Weights of a small transformer language model: rotary positions.
Each number is 128 + 24 x the weight over the matrix's rms, rounded and kept within 0 to 255. Layers, rows and columns count from 0.

# layer 5 MLP gate, 512x192, rms 0.142, rows 21-26, columns 0-191
[[126  97 163 138 137 136 112  91 135 175 130 134 152  87 130 139 177 132 112 120 151 126 183 145 129 137 147 167  88 134 138  99  96 138 155 132 182 133 137 138  86 121 146  97 120 143 141 187 108 141 127 132 167  76 133 122 146 117 135 130 101 106 126 141 103  88 131 139 129 160 123  94 172 115 164 133 163 152 155 142 143 144 130 141 163 120 127 144 116  75 115 142 121  96 185 107 127 127 109 131 166  93 158 155 100  96 175 127 128 135 112 126 121 116 141 122 135 118 122 141 119 130 114 135  99 141 125 156  98 106 171  86 149 191 126 100 121 147 139 139 141  95 134 122 119 160 119 130 138 139 143 140  93 149 148 176 126 144 175 113 158 114 148 130 100  72 114 130 131  80 118 115 103 132 139 128  71 117 116 146 116 126 100 115 157 119 143  94 116 153 106 131]
 [137 103 129 134 132 108 142 134 123 105  98 117 133  85 161 126 165 164 128 133 175 145 141  60 141 111 150 155 161 127 182 123  78 127 144 121 147 107 147 143 127 109 100  97 104  89 142 126 147 129 117 142 101 147  99 187 167  62 104 117 154 172 125 131  97 121 179 117 119 148 153 118 170 128 119 144 161 163 167 157 106 108 148 139 116 138 129 184 130 115  86 117  89  94 123  97 159 159  99 122 145 129  96 160  99 109 112 144 145 157 115 113  94 124  89 125 106 103 122  89  93 142 161 110 118 110 123 131 129  80 125 132 156 127 122 153 150 155 141 151 170 137 138 162 154  74 116 118 122 150 129 111 120 168 140 110 173 172 122 126  97 123 157 136 154  83 157  99 130  97 150 161 113 153 167 115 109 110  88 116 119 103 117 132 131 132  80 130 106 138 141 146]
 [ 99 155 128 114 147 131 125 146 172 114 149  81 147 117 114 135 119 115 152 115 120 108 150 146 132 132 136 105 116 131 152 150 107 165 100 126 170 130  69 139 160 149 162  90 167 109 101 138 138 156 142 116 116 136 157 118  98 100 119  94 144 131 122 104 127 161 172 154 151 151 128 113 158 151 140 154  98 164  92 102 133  94 172 108 119 113 125 112 127  71  93 106 123 114 140 151 151 133 151 156 119 130 155 170 126 116 104 126 120 121 127 100 143 168 102 128 135 139 110 135 146 145 118 115 160 149 171  67 116 177 125 118 118  94 143 153  98 138 104  99 113 104 132 103 106 148 118 100 112 145  70  77 115  97 119  83 144 133 113 101 127 141 126 155 123 147  77 135 127 135 100 203 137 125 146 156 125 158 137  98 153 124 131 156 176 100 125  67 150 148 151 147]
 [128 140 142  87  95 145 121 153 139 100 175 146 130 109 169 137 104 109 127 127 175 108  80 153 141 133  88 122 126 114 178 104 127 129 106 175 119 137 144 155 105 137 181 141 130 105 131 116 100 127 113 148 132 140 135 108 133 169 118 200 176 114 140 101  98 110 132 100 139 145 115  99 113 155 149  82 126  96 118 124 105 106  82 106  97 150 169  98 182 142 134 132 140 138 127 137  72  93 116 120 137  58 156 138 132 145 148 144 110 132 141 148 121 151  92 113 142 147 106 163 167 158 168 153 140 164 114 137 139 124 154 129 139 169 100 154 128 115  87 111 142 159 156 140 111 181 149 103 103 150 109  88 139 129 117 113 145 108 176 124 126  98 115 103 140 173 162 106 113 104 103 158 111 151 152 122 108  95 161 138 126  76 168 112 110  92  85  85  95  98 149 129]
 [134 107  88 165 149 123 167 127 126 100  93 127 119 145 110 156 116 144 134 153  97 146  80 149 155 166 133 118 124 106 137 125  90 147 147 141 133  98 148 177 164 124 128 117  87 136 105  95 142 149 126 120 113 112 129 105 110 141  72 102 138 120 138 138 169 154 160 164 113 114 128 141 137 110 148 116 167  94 143 137 129 168  98 156 119 109 155 118 161 122 103 152 137 101 131 131  94 108 122 126 164 139 125 144 112 173 101 155 118 126  95 109 139  93 145 138 121 138 137 100 103  90 130 164 100 120 123 106 100 136 141 146 118 101 138 129 104 124  79 120 140  89 150 132  92  98  99 148 158 117 123 143 153 128  77 153 150 135 155  99 150 113 143 147 129 116 124 126 151 109 136 141 109 157 151 137  81 118 149  88 155 137 151 132  95 126  80 163 148  96 144  98]
 [141 126 121  95 130 101 156 116 152 162 136 111 114  92 138 159 147 197 141 165 116 137 129 108 133 119 138 141 112 165  97 149 105  96  83 130 110 107 138 147 117 106 132 123 124 105 116 109 126 142 140 116  62 161 138 128 124 125 134 136 148 162 161 153 115 149 174 135 146 109 157 175 130 153 115 155 136 149 110 144 137 139 134 106 117 119 174 147  98 115 139 115 153 125 104 138 100 137 129 127 122 119 147 143 137 116 157 124 142 119  69 118 126 138 134 153 124 112 129 120 181 119 125 131  87 131 121 110 158 107  97 139 127  90 118 134 134  96 178 111 147 201 125 141 123 132 128  89 118  84 103 123 133 160 113  81 176 100  85 144 137 150 113 149 182  97 114 159 161 141 105 144 115 204 106 125 108 155 109 167 145 146 101 156 171 151 137 142 160  98 101 125]]
# layer 5 MLP up, 512x192, rms 0.149, rows 21-26, columns 0-191
[[128  87  98 105 120 145  78 111 159 143 135 118 137 114 103 143 141  83 135 119 136 129 113 140 140  72 120 135 130 141  90 159 141 117 153 128 114 123 151 120 106 115  79  82 140 122 174 125 131  82 112 149 142 130 112 121 179 160 127 142 137 122 132 148  94 116  63 156 110 130 145 137 148  87 153 135 118 136 197 135  94 118 137 154 126 145 153 128 113 137 122 136 128 109 166 164  79  83  94 140 141 104 158 136 181 114 156 161 128 127 107 102 113 141 100 164 153 108  95 114 123 131 107 137 137 172 127 138 120 137 118 132 149 155 130 102 154 107 146 189 143 108 159 120 126 122 121 137 104 123 138 117 129 142 138 181 131 130 127 103 130 170 134 126 134 122 108 114  84 113 148 145 124 143 139 131 135 125  89 159 139 153 107 112 148  81 133  94 123 148 142 122]
 [130 145 147 145 151 160 135 112  95 156 138  73 166 129 182 105 105 148 146 115 145 142 124 126  72 133  75 113 158 146 124 133 137 129 146 127 104 158 166 168 153  97 154 146  81 123 156 143  95 106 136 128 137 108 166 126 103 132  87 112  97 138 138 135 101 114 121 136 167 106 164 145 133  90 134 132 119  98 119 156 148 147 153 168 172 139 111  94 128 149 142 122 147 130 133 137  94 117 154 124  94 102 106 156 103 112 109 121 135 146 111 130 121 126 143  95 124 153 125  95 134 148 134 128 142 169  95 132  71 136 136 130  90  92  95 119 114 160 121 130 135 148 109 158 142 119 163 108 133 153 146 103 128  82 148 152 110 122  96 166 148  71 123  94 126 101 116 150 111 167 128 115 135 107 147 111 138  99 135 127 121 141 142 108 150 119 120 177 129 177 136 123]
 [136  97 109  88 107 138 103 179 165  61 120 137  93 140 120 145 156 101 130  93  88 138 125 109 142 139  74  81 118 185 153 187 115 159 136 165  95 118 125 129 152 148 137 143 169 130 121  92 113 114 145  97 104 149 154 128 115 125 129 148 153  81 130 126 144 134 120  96 129 144 167 102 172 116 119 150 128 108 177 112 129 190 172 148 172 117 141 127 124 114 106 123 131 144 121 100 103  81 117 128  93 129 147 149 121 143  67 126 158 133 119  98  98 192  96 112 118 127 126 101 114 147 114 141 100 185 126 116 153 171 104 118 126 141 117 149 122  86 167 136 167 131 117 123 122 154 140 113  95 170 133 136 128  95 140 136 158 143  97 111 181 128 124 115 151 156 100  83 156 155 168 108 158 127  95 118 114 127  93 122 114 108 146 154 106 125 141 161 153 126 158  87]
 [130 141 106 129 192 136 116 166 123 166 138 119 163 124 140 164 141 150 117 116 122 143 141 117  93 112 169 141 146  84  50 109 115 163 132 134 149 118 100 148 126  89  91  99  98 160 124 144 137 127 134 100 126 120 150 132 103 121 126 123 111 145 114 211  86 116 107  91 144 114 161 123 118 146 121 150 138  88 132 137 150  83 178 143 149 175 133  61 157 159 140 113 105 129  86 140 101 121 136 122 102 136 133 106 104 106 156 183 157 105  99 153 119 125 130 187  93 173 100 143 134 113 162 170 128 100 109 121 127 103 155 135 153 140 180 137 113  90 138 165 101 114 135 152 137 219  98  88 135 155 163  96 135 141 106 139 140 106 131 136 134 141 157 171 137 147 143 124 161 130 133 151 107 142 141 155 120  94 124 149 146  62 113 156 139 117 142 109 170  97 123 116]
 [ 91 105 149 133  90 160 139 113 106  93 107 136 121 106 114 114 153  69 122 140 118  99 153  83 173 113 112 130 118 124 162 139 139 126 115 142 109 139  68  99  96  99 113 129 177 152 132 118 135 125 112 133 135 161 134  76 137 124 119 108 156  96 131 135 156  77  93 132 115 159 129 146 135 102 130 125 117 108 137 126 132 123 142 134 152 115  94 118 123 113 157 135 113 116  89 158 173 120 152 172 145 120 157  99 165 136 154 138 164 148 141 157 155 133 123  92 159  96 126 147 138 146 114 107  75 161 148 108 121 127 144  86  99 155 163 146 106 170 197 151 111 147 124 151 142 158 146 106 108 168 140 124 147 156 120 112 143 161 107 112 122 148 143 164 133 106 114 122 105 126 144 122 126 128 151 101 152 142 136  88 170 136 155 129 129 159 130 167 133 125 141 166]
 [122 154 111 132 164 125 116 113 153 126 132 136 137 155 141 142 150 128 147 141 133  96 125 181 117 125  84 137 130 142 133 106 116 109 136 129 123 108  88 139 164  98 112 124 112 164 113  91 116 149 128 137 115 105 127 146 134 124 177 146 153 138 149 145 137 151 182 105 147 131 105 139 108 126 130 121 112 142 145 143 137 145 132 152 105 137  87 127 163 106 127 113 154 133 112  97 169 134 107 146 137 129 136 150 142 132 110 107 143 128 155 103 127 116 115 160 104  99 143 101 130 127 120 112 157  93  94 121 132  86 119  89 114 168 142 119 150 144 170 135 183 135 187 125 129  91 118 159 141 135 118 132  94 198 127 113 123 139 117 135 134 129 130 138 135 117 117 105 114  92 137 125 127 103 176 152 125 126 194 142 150 146 159 113 163 137 133 145 105 129 108 137]]
# layer 5 MLP down (transposed), 512x192, rms 0.12, rows 21-25, columns 0-191
[[103 119 140 149 102  93 180 157  90 119 129 169 135  90 122 159 118 184 110 104 182 100 116 119 145 178  92 135 129 126 139 103 104 129 105 111  99 118 163 113 112  99 170 116 133 129 142 148 125 127 129 117 100  91 116 136 103 125 125 104 116 131 133 134 121 126 147  78  91 116 148 136 101 102 107 144 168  87  98 125 147 149 127 154 133  92  92 109 129 143 150 128 143 165 139 147 118 159 143 123 124 185  96  96 119 132 124 107 180 131 124 164 157  92 127 123  97 129 171 138 149 139 139 131 159  96 101 136 118 131 156 135 122 133 127 159 141 143 151 144 129 142 122 122 146 130 132 103 117 105 144 131 114 119 148 110 129 106 136 153 121 154 121 119 127 136 142 159 109 120  87 150  96 128 155 123 122 165 122 120  84  88  86 129  80 145 110 110 112 111 123 114]
 [151 175 129 132  69 131 127  98  81 147 109 138 106 104 128 110 186 103 167 129 118 157 114 114 151 109 143 118 131 107 109 126 136 155 119  97 149 170 120 122 116 107  86 118 164 144 113 140 147 162 148 129 119 135 135 125 149 122 144 110 137 193 136 128 124 111 147 150 123 129 132 150 118 122 128 118 122 163 167 141 110 143 135 111 188 132 146 140 137 105 126 144 147 135 137 124 163 148  98  90 143 123 108 115 131 102  98 134  94 140 178 117 167 107 135 101 118  79 115  98  73 112  88 168 146 125 164 108 112 187 164 139 125 159  95 137 117 135 140 152 173 118  89 145 111 146  64 107 158 146 150 118 157 152 157 148 149 144  99 158 111 146 142 106  92 143 171  98 146 139 107 111 120 160 145 187 105 102 117 144 105 124 154 108 165  95 132 148 119 106 125 102]
 [103 153 112 128 146 110 137 116  77  93 124 147 159 115 144 102 144 131  61  89 130 128 150 129  88 128 138 122 113 118 132  64 168 125 122 136 115 174 123  75  86  73 149 126  98 131 114  98 129 173 127 156 132  81 129 141 117 106 155 150 124 143 142 133 142 132 118 176 132 123 103 128 151 119 125 120 119 135 112 105  62 164 148 107 123 106 116 101 140 149 113 134 153 135 152  74 156 155 127 117 149 141 113 120 156 148 177 116 115 164 101 116 156 129 158 119 122  88  77  92 119 149 145 145  99 107 131 162  98 105 144 116 147 129 113 162 113 163 110 103 118 136  81 115 150 132 103 116 143  84  75 100  77 128 169 145 148 137  94 108  98 159 115 128 102  92 122 142 111 142 122 134 145  87 172 122 114 164 128 105 146 149  73 120 106 181 109  80 142 126 151  96]
 [ 48  90 151  92 167 155 151 148 120 117  98 141 157 155 127 136 160  92 145 107 105 132 100  99 107 133 133  78 138 101 145 112 148 118 149  91 144 139 116 112 128 108 116  91 138  82 143  86 149 139 119 102 144 114  98 144 138 132 130 130 117  88 163 144 136 143 137 110 140 148 110 145  93  86  86 169 147 138 125 114 147 118  72  85 130 109 102 176 122 151 197 110 139  94 116 123 129 126 100 182 166 127 132 137  81 131 135 135 158 165 104 138 140 102 104  93 156  93 200  88 172  84 124 139 138  87 131 134 105 157 139 166  65 134 172 151 136 110 127 124 127 121 162 111 151  84  74 167  93 108 132 180 109 128 108 105  88 137 168  89 186 118  71 137  98 113 108 106 151 158 136 143 121  93 169 159 186 173 148 120 124 129 114 149 131 131 100 143 110 113 147 122]
 [128  97  89 141 137 126 109 137 114  96 122 142 146 101 113 157  92 134 136 101 121 129 106 127 167  97 166 143 129 138 122 152 148 173 104 124 135 136 135 140 107 145 113 113 129 115 173 137 118 119  98 119  82 128 129 135 119 120 124 142 123 127 126  84 116 115 108 148 130 129 121  66 142 137 160 157 138 169 111 127 137 125 114  89 105 112 125  94 218  75 140 135 109 110 135 152 159 168 163 109 127 167 106 144 159 140 163 160 128 161 115 133 122 155 109  86 110 130 130 152 166 124 142 129  97 143 133 176 181 106 112  70 151  84  84 119 139 167 143 109 157 153 150  96 135 132 124 108 104 143 124 137 124 149 125 111 144  74  91 113 115 151 120 137 117  99 134 135 139 140 104 107 146 176 100 120 165 114 121 162 117 115 108 146 186 131  98 134 152 119 148 147]]